From a checkpoint of a small transformer trained on Wikipedia: 6 heads of 32, rotary positions.
Each number is 128 + 24 x the weight over the matrix's rms, rounded and kept within 0 to 255. Layers, rows and columns count from 0. Numbers have three digits each.

# up: layer 10 MLP up, 704x256, rms 0.0942, rows 596-612, columns 0-127
# down: layer 10 MLP down (transposed), 704x256, rms 0.0913, rows 596-611, columns 0-127
# gate: layer 10 MLP gate, 704x256, rms 0.098, rows 597-612, columns 0-127
up596:124142104096096130171164127130098139167127140164157156088158111171107118135123100120122167117128154100137120168125139114133101123144109123169126112099105104147141142162111128151126147134109104124125114135130179133158122117146111087108109104139133121082110125143147096110114089087144109129108117118140157087118132179141129167129141110150123092126112111096127098111116132146120096088141
down596:105126099129121163100111126099140130143149115129072108159129128126120119087098138129088092153149124114131165140134125164176155159119166109178128085138173140113161127145149124077116149159117148099094107124130125118153111127127128156145124130127131157123113146130124150129121109151112145145122147130120099145144156078098189101118136131131112133134107131106109106150129130126133165121151
gate597:143103138094125129136135146124146121143129151129138190097135090137147139177141123109148141115141116131101168123170170131119156132122116112135135146156127084109150156101117166083130158164110162108122112106177089162107131114178082103084121125126118109136133155103063102124128111126100116113140176155131093127128138121149127126144111153103154124107090110159142144078145139150123159157128
up597:161153103160125149129089148094136083108170128137128139113118151179114133165117108155154129138163127095160148139139100161131125119147116159163188139135141135129096149098102131176142138109144121162098129105146110071105160122125119087193131141163127141173119137117125116137106081129103135119105133130169144116185127134098079131068086096159135111111104078114166111126105149155115118125154
down597:121137108161127158073168130115139145097169151154135129143113104160126150133114153105162144120137186095143189134115115136158124118126130148191132120179111159118088162106139182198158132150163109120075139095096129135131193143142121133172109111161104129101096143135133099122074138120137149119148119130130134156137145109076129127100118128102126123144130111124122158112098135079090125131165
gate598:156097148119064196214204157142139154156138073127178133096138089133147074146160107120131073145148144135126121123145168104130150130154139122086162176091135117144097116099180135105117126132110135107111159167110080144124105118114148101108095130108106127122060068118138133127150144126107098127087137111140117131112147130120153114127190124123151134121047101131138092061173113099128156143116
up598:083131165111151116116111144102161147173140137123126116145089091091122146131152154131101160157185080152147082115109104105098169182124141141108127160176124144108157130117118105147140138144107159115154106155122150122163104103153160143141077130141150124162125124128136160162095151119098103176092132139110131110112104152149149139101119129137140086147112116136121122184135145105123118086122
down598:139103116096123172102121167154091145163144120123107149110075131083149101145135137127156125140148146127151164095135106157129164109105090138107129115157119123093154137085117103118114140168165154109143179175150108108148173153150139141089092154176130142126120133134107154119109117134153127166154151121133151100160123109073148201110119169151124091148131177099105159148120140156092118104140
gate599:142121129124120181134134115104125070144182137144160099126119127135105122085124137130115147117118151108142163121146154152152162082129109143121151110143093137148113126127177090160136117166130140150123141153098109152135092132123118136168123141082074151111151117127128087134149143123143122144116143104125094168094190126131167137151154140093072118131109106107142145154100121105121128091096
up599:150144141161127116194077125152077107124125108130137139162149116103122106167124102118088092104097157108114142127136136130116175115129124111114090125105138106147128132135107129136158113093176159098115139124130137138130149126117145140134175131135077139183110105176112118113108182132177142096141101113117149164151116097126114135118149154140161119138192127114159105132154090145139082141144
down599:174127138136124087116057149152110099125091163122097127152125063134117139123150135127107116161137103123095142130077122121102114098113150128162127141146124127115139107138097103115098149160136151090116157131111093117155155128138071103114136123107184095116133157140140077081086150083108138137104121107113125095134095058086183164108177167110147146111146121122138129074136099128124168124147
gate600:164140143163132163128124150099093128127123148141130159083125130168141127128133121130137107127118159115097133129140149132103166138150126091111113109145102081145108164093124140115128169105115186120101129133130118122129139111105109112081111084102118143103122099109117135086154103133161128089120160104154102163131133139144146116135120098130091155107103092104156137123137162098140121137160
up600:094118158136138162147136085124104137138167134158119093156154111108112115134144142093120181164109126121119114167108131102136084100164101136127119109126109128134137127143175141134117117161165131138133109141151100156145115144111128118163154126169157102146109143168137103159137118149115136171114115123106167136146135097121069137109121157134117163091140122156087107156118097193126131106100
down600:160108120170112096149104114112098134132166153144154117136140141156139169107145110127150148154132151152148121100140107125119137114129106078119080094105075096108121142113114138101139117108103150153121115119128138117174149119136127105114132082132133110123129075122137143121143069148128170113126141118170164144154194145122114130144191136111111198102110118122107133134145102144140106126110
gate601:098109216117111183122114144113086111156160107151127146144147127153082093114120125124166123093124129144123102174139146143146139092094087103117149130093102114135142110151163121171136110137144111135118118131132128155153117130117123119130108088130134080152139125097146117115129102104141125104124184142152086099156154078120121138113117124169135096102160140183157098160108107133134099117172
up601:119127116115133140152167110099122113142113092110168157099125147154118138127089066121124106105137094147142109118166153126094142171182169155116169140138101161102158104165104089140171108157122112099128142117085112120159164141138155079118155115111135117161065090124083137169108114134094144133120106173169142176096138121109123132154162156137143097111144158134135159122095112152152119089161
down601:139161159159167128132160148143151160107077155131157078124127136137114038166147137147154133126162134109121156118115137121113111151145107132108131114146136172113132161142124124156123165125117112144115147102139119121093140105165103141119129134097098168160111135120155172124141147112116151178127155109124157163089092127138128147162092092121090128145126105169143187118109167123109118158127
gate602:147151115131125140135210096106118110138133099150113137104171147156102159127157091145094103145103116138131145142116186147150125099122107112107089138114120082111087097101140128119144166149170113125100146145135108135123126146117160068137131131121144103095121130125117115157172157140171140121152140111108092189125141119142112127163158087147112114140131096096107146112171127113146123135136
up602:125123117117108137094074123121115127129104163130117141112110136131122082152092148041162123134114148155137111093128156108102137129113150100095131108110100135128117158160124125161136103092129126148134119168128110109137143097125122093135128135135115131142133125134149145051103171144140145135086132092155140098119135103124092122125184126131147145129108174158158144116151144144158134143133
down602:111109145113152165158137151158102142136126102154089140136118126122103124156096143105163150126191108142160143120128134145141115150131087132126109133108136142133111118122096164121129106117144110151112138154135138133118097145107122113129131166122144127099136122116140142116165134205110102136161107156129134162116187075143124161169169137148131150130117108148125119129087134157136163163116
gate603:118119142108084153152185144167116166111158166158132147097128115104133117118116119132110141127127095101157127118148108129117132120157170142134135182151129184154153121108153114113144125146126131120112123115148105171147112114121173093138162106142152152135100119187120076147165170113121159109094152105138187131094143148101170078126164143103130147134125113148110102115133131118118088147134
up603:127165165137174109134128121106137121140093096058120097123137171180157115167126151161110149114155106123096155129130114134150178141117138135130080099105148121123103140069152172138119139118105122128111139134122111124111153122160107134103093119161097128132157133181143130136138129069079120149134132113086116137134105115161101137173157117102127116121120118138140141122159109103133095095135
down603:136152094107102147139135129136099117109140101108129123121124083152166143126134167144117109149142156134123186119160123123096131136116125159134099112106146167112155117120102120091109135137152127120105132141133078126137162083076114166150134117118088130116156133169103089165118125085119129114081165140090135161088150093142060097106116179142111114151080094079128131127110122150119137100143
gate604:164150162145155137094120165137102114146153124175133161157145130121111136105161099125128150119133141118104125114103175144141103145127132125101126113152133111133129128119133120122106134139121165116134141156124128158107115152112099101150089157097067110120099131139173099127142116126119149149121179121129129157155159115126161131148149104143149173133112106148098119145146117095094098098119
up604:094116146127082134167180101122137133140134134149100071110134087139117156160108165143106188114108164159139072145162155118132125139140064105158164091152124093153119127130087133185116142080092112084207066096134123127106127125106149112101131114116160089079105121127162135132150128123133137147108147119114133098108139137170144116143088128128142072109118129108153101102147159117152119130122
down604:090161169155125133173131128135083114168132117114132157150152148119196142105130097166179156131125142144117077121166137144111130094127082106120174160122160094147131141168096127131102136113124108143191159098135152146130150150134110131119111176109109106123094100114146172156138139125141111144141159134106152127124151152128140157099119124102152080160101113134174091106116132108173123134126
gate605:119089123122140157125154122134122117092148151142144121101151110136113147102133143123127135145163174131152095099120103126178117128107162120102118114122183129118141106070118129145133111160154147119119110123139103154180059129102169127126124118089146074112148069098134168132124180103145129125136208177106127128134138131159107126167142112129138120170146096128110155169156127116137141133115
up605:129136170066107093120128140115164148099135147124099142156131177072153147140129091131141156145125145135143087084126130135098166111100131142126148155118121108154087070144167138149152120149115150136093116120153132147125112117132106126192162125103134152189125095177131138138131134098111141138082092132136160128118128135120092116105135112105141126104134087082094126094121065106110146124151
down605:084136126111157112124109140110139145115154120118156112061078143102160074156109137099141172084106083174163112118124107148152169191140133094097143131152149094091121144104138142118143121079114152096121119122117103144131129125130120125117116162132136099124133137124143176165168138130112132112151088136144132106149140105121071133169117063188143125117148139109132115177119133136131167128162
gate606:119116140105115134170182121157125145142122144157151154113087153097095109145147125135123147121121106106112078106109168148171132164128106140130153137151136113170111136169057090125108131136132143114095103157124101105132145123146154150171103141188131140134130139109151144147158109104136143122154148133122125091117147146118139116133103116140147170094116120109143107123138118110133076133127
up606:143128137141165103145129145146118182106081126107115119100115114088120114081086135177110117107154102126124088128150140104146169114136114127123104113146123139121101134118144133134145135103160171138118167128137116141115135114147120145151085125130090129155095127103123098110126134098109159147138166080143166106128132113113165112093133156112153173130149083091164163113103074154113092129132
down606:154132136151088087128125134137113099119125170138139125136162074116101140121120080115099100171151139160130104134150150134104151149126111109120156125136134133119137113146137136129117169132116119116105122112162094082116132125137157155109173147116108097142129129106122068118172111166079143152157120154130165133184103111117116116113096145138118148121123144122121129139120143136154128127116
gate607:097137108069075139140163112147131100166143144117146126144158122161117149138132115155101148142134109119161129107096122187171135122149140180105131185138137125157124094115124118126106113101102126114129113112145112137155170188118147135091094125163105112162151131095119129134110109130137059133145114133122126138125140087146152132152121140189128151144146098145138154100116152149115103067152
up607:139123117152134140125127112117137146104105132127072133118101111116114122103103117126109120126106136160116116151110144121116115121132100148124118131103119156119118096099182109174142119152156150108168113095156149151101127117076095142100140079111112089103139123126128103123106157175105125105131099125071114131116126125166120139123124155119109129116131167138112115147149087146135123153150
down607:144158129088095186154128102155161113126118159084121148136172142104110179130158143126130146144111169139098101086137122101170131139123162146089103156156134084119137135141105141120122188105124146133111121131151126102170160143135140136139110127121135076134106145114163122121135151117154109120163102139112143140150191122127127136134089166137134128127129135133152167142114147138148149116130
gate608:161112168135122163115166129154126144142141120141155135136157122148153117142138122125161147118114120134100138127088132148173094110147096130107078110095131191119119137086140173116114127135109138154110117115139083091135131116120110140081130104123133130130154147160074131117118200127126091153109175104090144135148142158157134122141128138123122136091144119136132100138121098100100111112148
up608:113137118139104144112113168134124112115092100149082148129167126152111127121146182102136159127160162130165153146145142132115092126101134083141153117116120134200129155130176131129114134118119135123140138121147120128111127110073097145143118131087165060130138140135117170111123131137125124138121170141113101151127117153138142156145154128193155115096100142118125125137161142075137152127141
down608:128107156115146136142129150144111078124115142114150132175169136127140140127116189093143108142112139125147118106144118107118118169142122128146083114143102113110147123112121116143127122129136087100126136168112143183163137120134139157136142125092129120143158092095146116088097162137112123127104124129075100167109086132146138089142113127108112102183188125156127108134095119114169144181101
gate609:148111145137144130072136132129121122153107178208103107119115138122124126125143136125127118097099185102117090101151126165118107136164084115160142140122141130193145103153140160138121114127146162108111142205175092194102104115135088123141152123122069136140135139128107140129166109105158161102164190124152125128133161113139158106123116088146127108097155047129137070108141100083116096110127
up609:122120128106191148134139109118123124149132122160119120146145153132135154119116140112138113131143118120154153140113096173116089138071161175165110144146112148151106115157156127146113113107119151114159136089131171175151109125107127116119094137127130137137101131103160150141109067138129113096132101149156147136156141126146129112148165127156124128186150154141146130171175173122138172097076
down609:115132130071157157125127150121125060134105144162118098107148072125078113141149109168156113107143114116131150122168089143136120106132183148103144145120129158131138121156121142163117121108108095104125126121151142102146129131105144035138117085122115146098132117150111146129156105135112153111117173145170154166103189115120146115118112126141143129116109108188177107108130118126121093142130
gate610:139113159178139175137120131202158146089099112159143112124132111100109079173168092118130142161121130151085087112131137129113154197131149147152125129142114124071132174112117177135152129106142163097137109129154145109102124112132118130147106152152157126129182125097153139122150133166145109145120133161163081116125140128189181148129100148143150137096150132125125151159144157124149132165126
up610:124113166129127130120147146113099148169130115168101125131127141153123163118088149131154094134147158145162129137157104065167115149129104121162157140110158137138121126123144120117145130125112131093165122113160124089108094123100126111188132106125118169161117132165127075151103117167124167125116162111103169103146120140130123150153157133102148135126128109146116119131128141131106139142150
down610:111105149143047120121141148168130161088139124139076103089134139124082104136139107132148173100147144140114101119129136134130104104133083129109154133143137134122108129148132151110116122120127132119114183173136165152142085112107115141129101153155163140114151114091126140139139164091132134146106139088127117087148135091162119142155161188125096122132111118147147130114127107094122102146127
gate611:125102145114142161166149096135166164110181113131172149060130119134140132128142093132121110122092134136154127158142105097127147141140164132080158147156150120114131139134127131122120159172151159094110101125137122149121139123146110118094125119158123199090109114154130123149147115154127181111137161181119144133156143096136139142103110151133140164148121108120173121120137103127134130111181
up611:098143133107096164116142105123091075084075123135138102140152209161135137078124141069149148131123131104097154152106122126137076089178123129099122156037141123130130122056176121124183112127091107147131110142134102133107115146119122145114099142121111114165148119141109155119129107130167123136134122095139096157121127128123142098145130145134084125114144133146108122161108165158128078131111
down611:114096089124137172111181116151120145119136094093137093128124180138118104103108174142164129131142109156093136153151111149155105133125113126123121108126155157145113122104144122111135110155090156154145122170119111165126148172147103104157102103121148177118121106124096129135082110100145118154139087115145130111114169122113099119129155171134121136089184134137153088147130133124186096125140
gate612:149083146114139162120151140105108147137114120173167164114112075147117115089109101092138070095156109120150077083136166141110162109117175111117137161108093104124097084162102119132120111144153135117128121127175094140173086147140119119167090170158100127142157092095165125140151134133116147135093152111184129161104163117113084085126133135148137126184103111130129156164146103105151120150118
up612:174088109186107103147101142114079159113089137094142125107129128091139079071126158148090157101153135119128124142171185132136139126112119143140086132129136156118173127132119132150063104113087140091125116081098094188131140151166099119151149107122111176127151100129107120068077119120143148113097138134109138152104121132150107175127195173091141115143145139105107113127158139119117124128109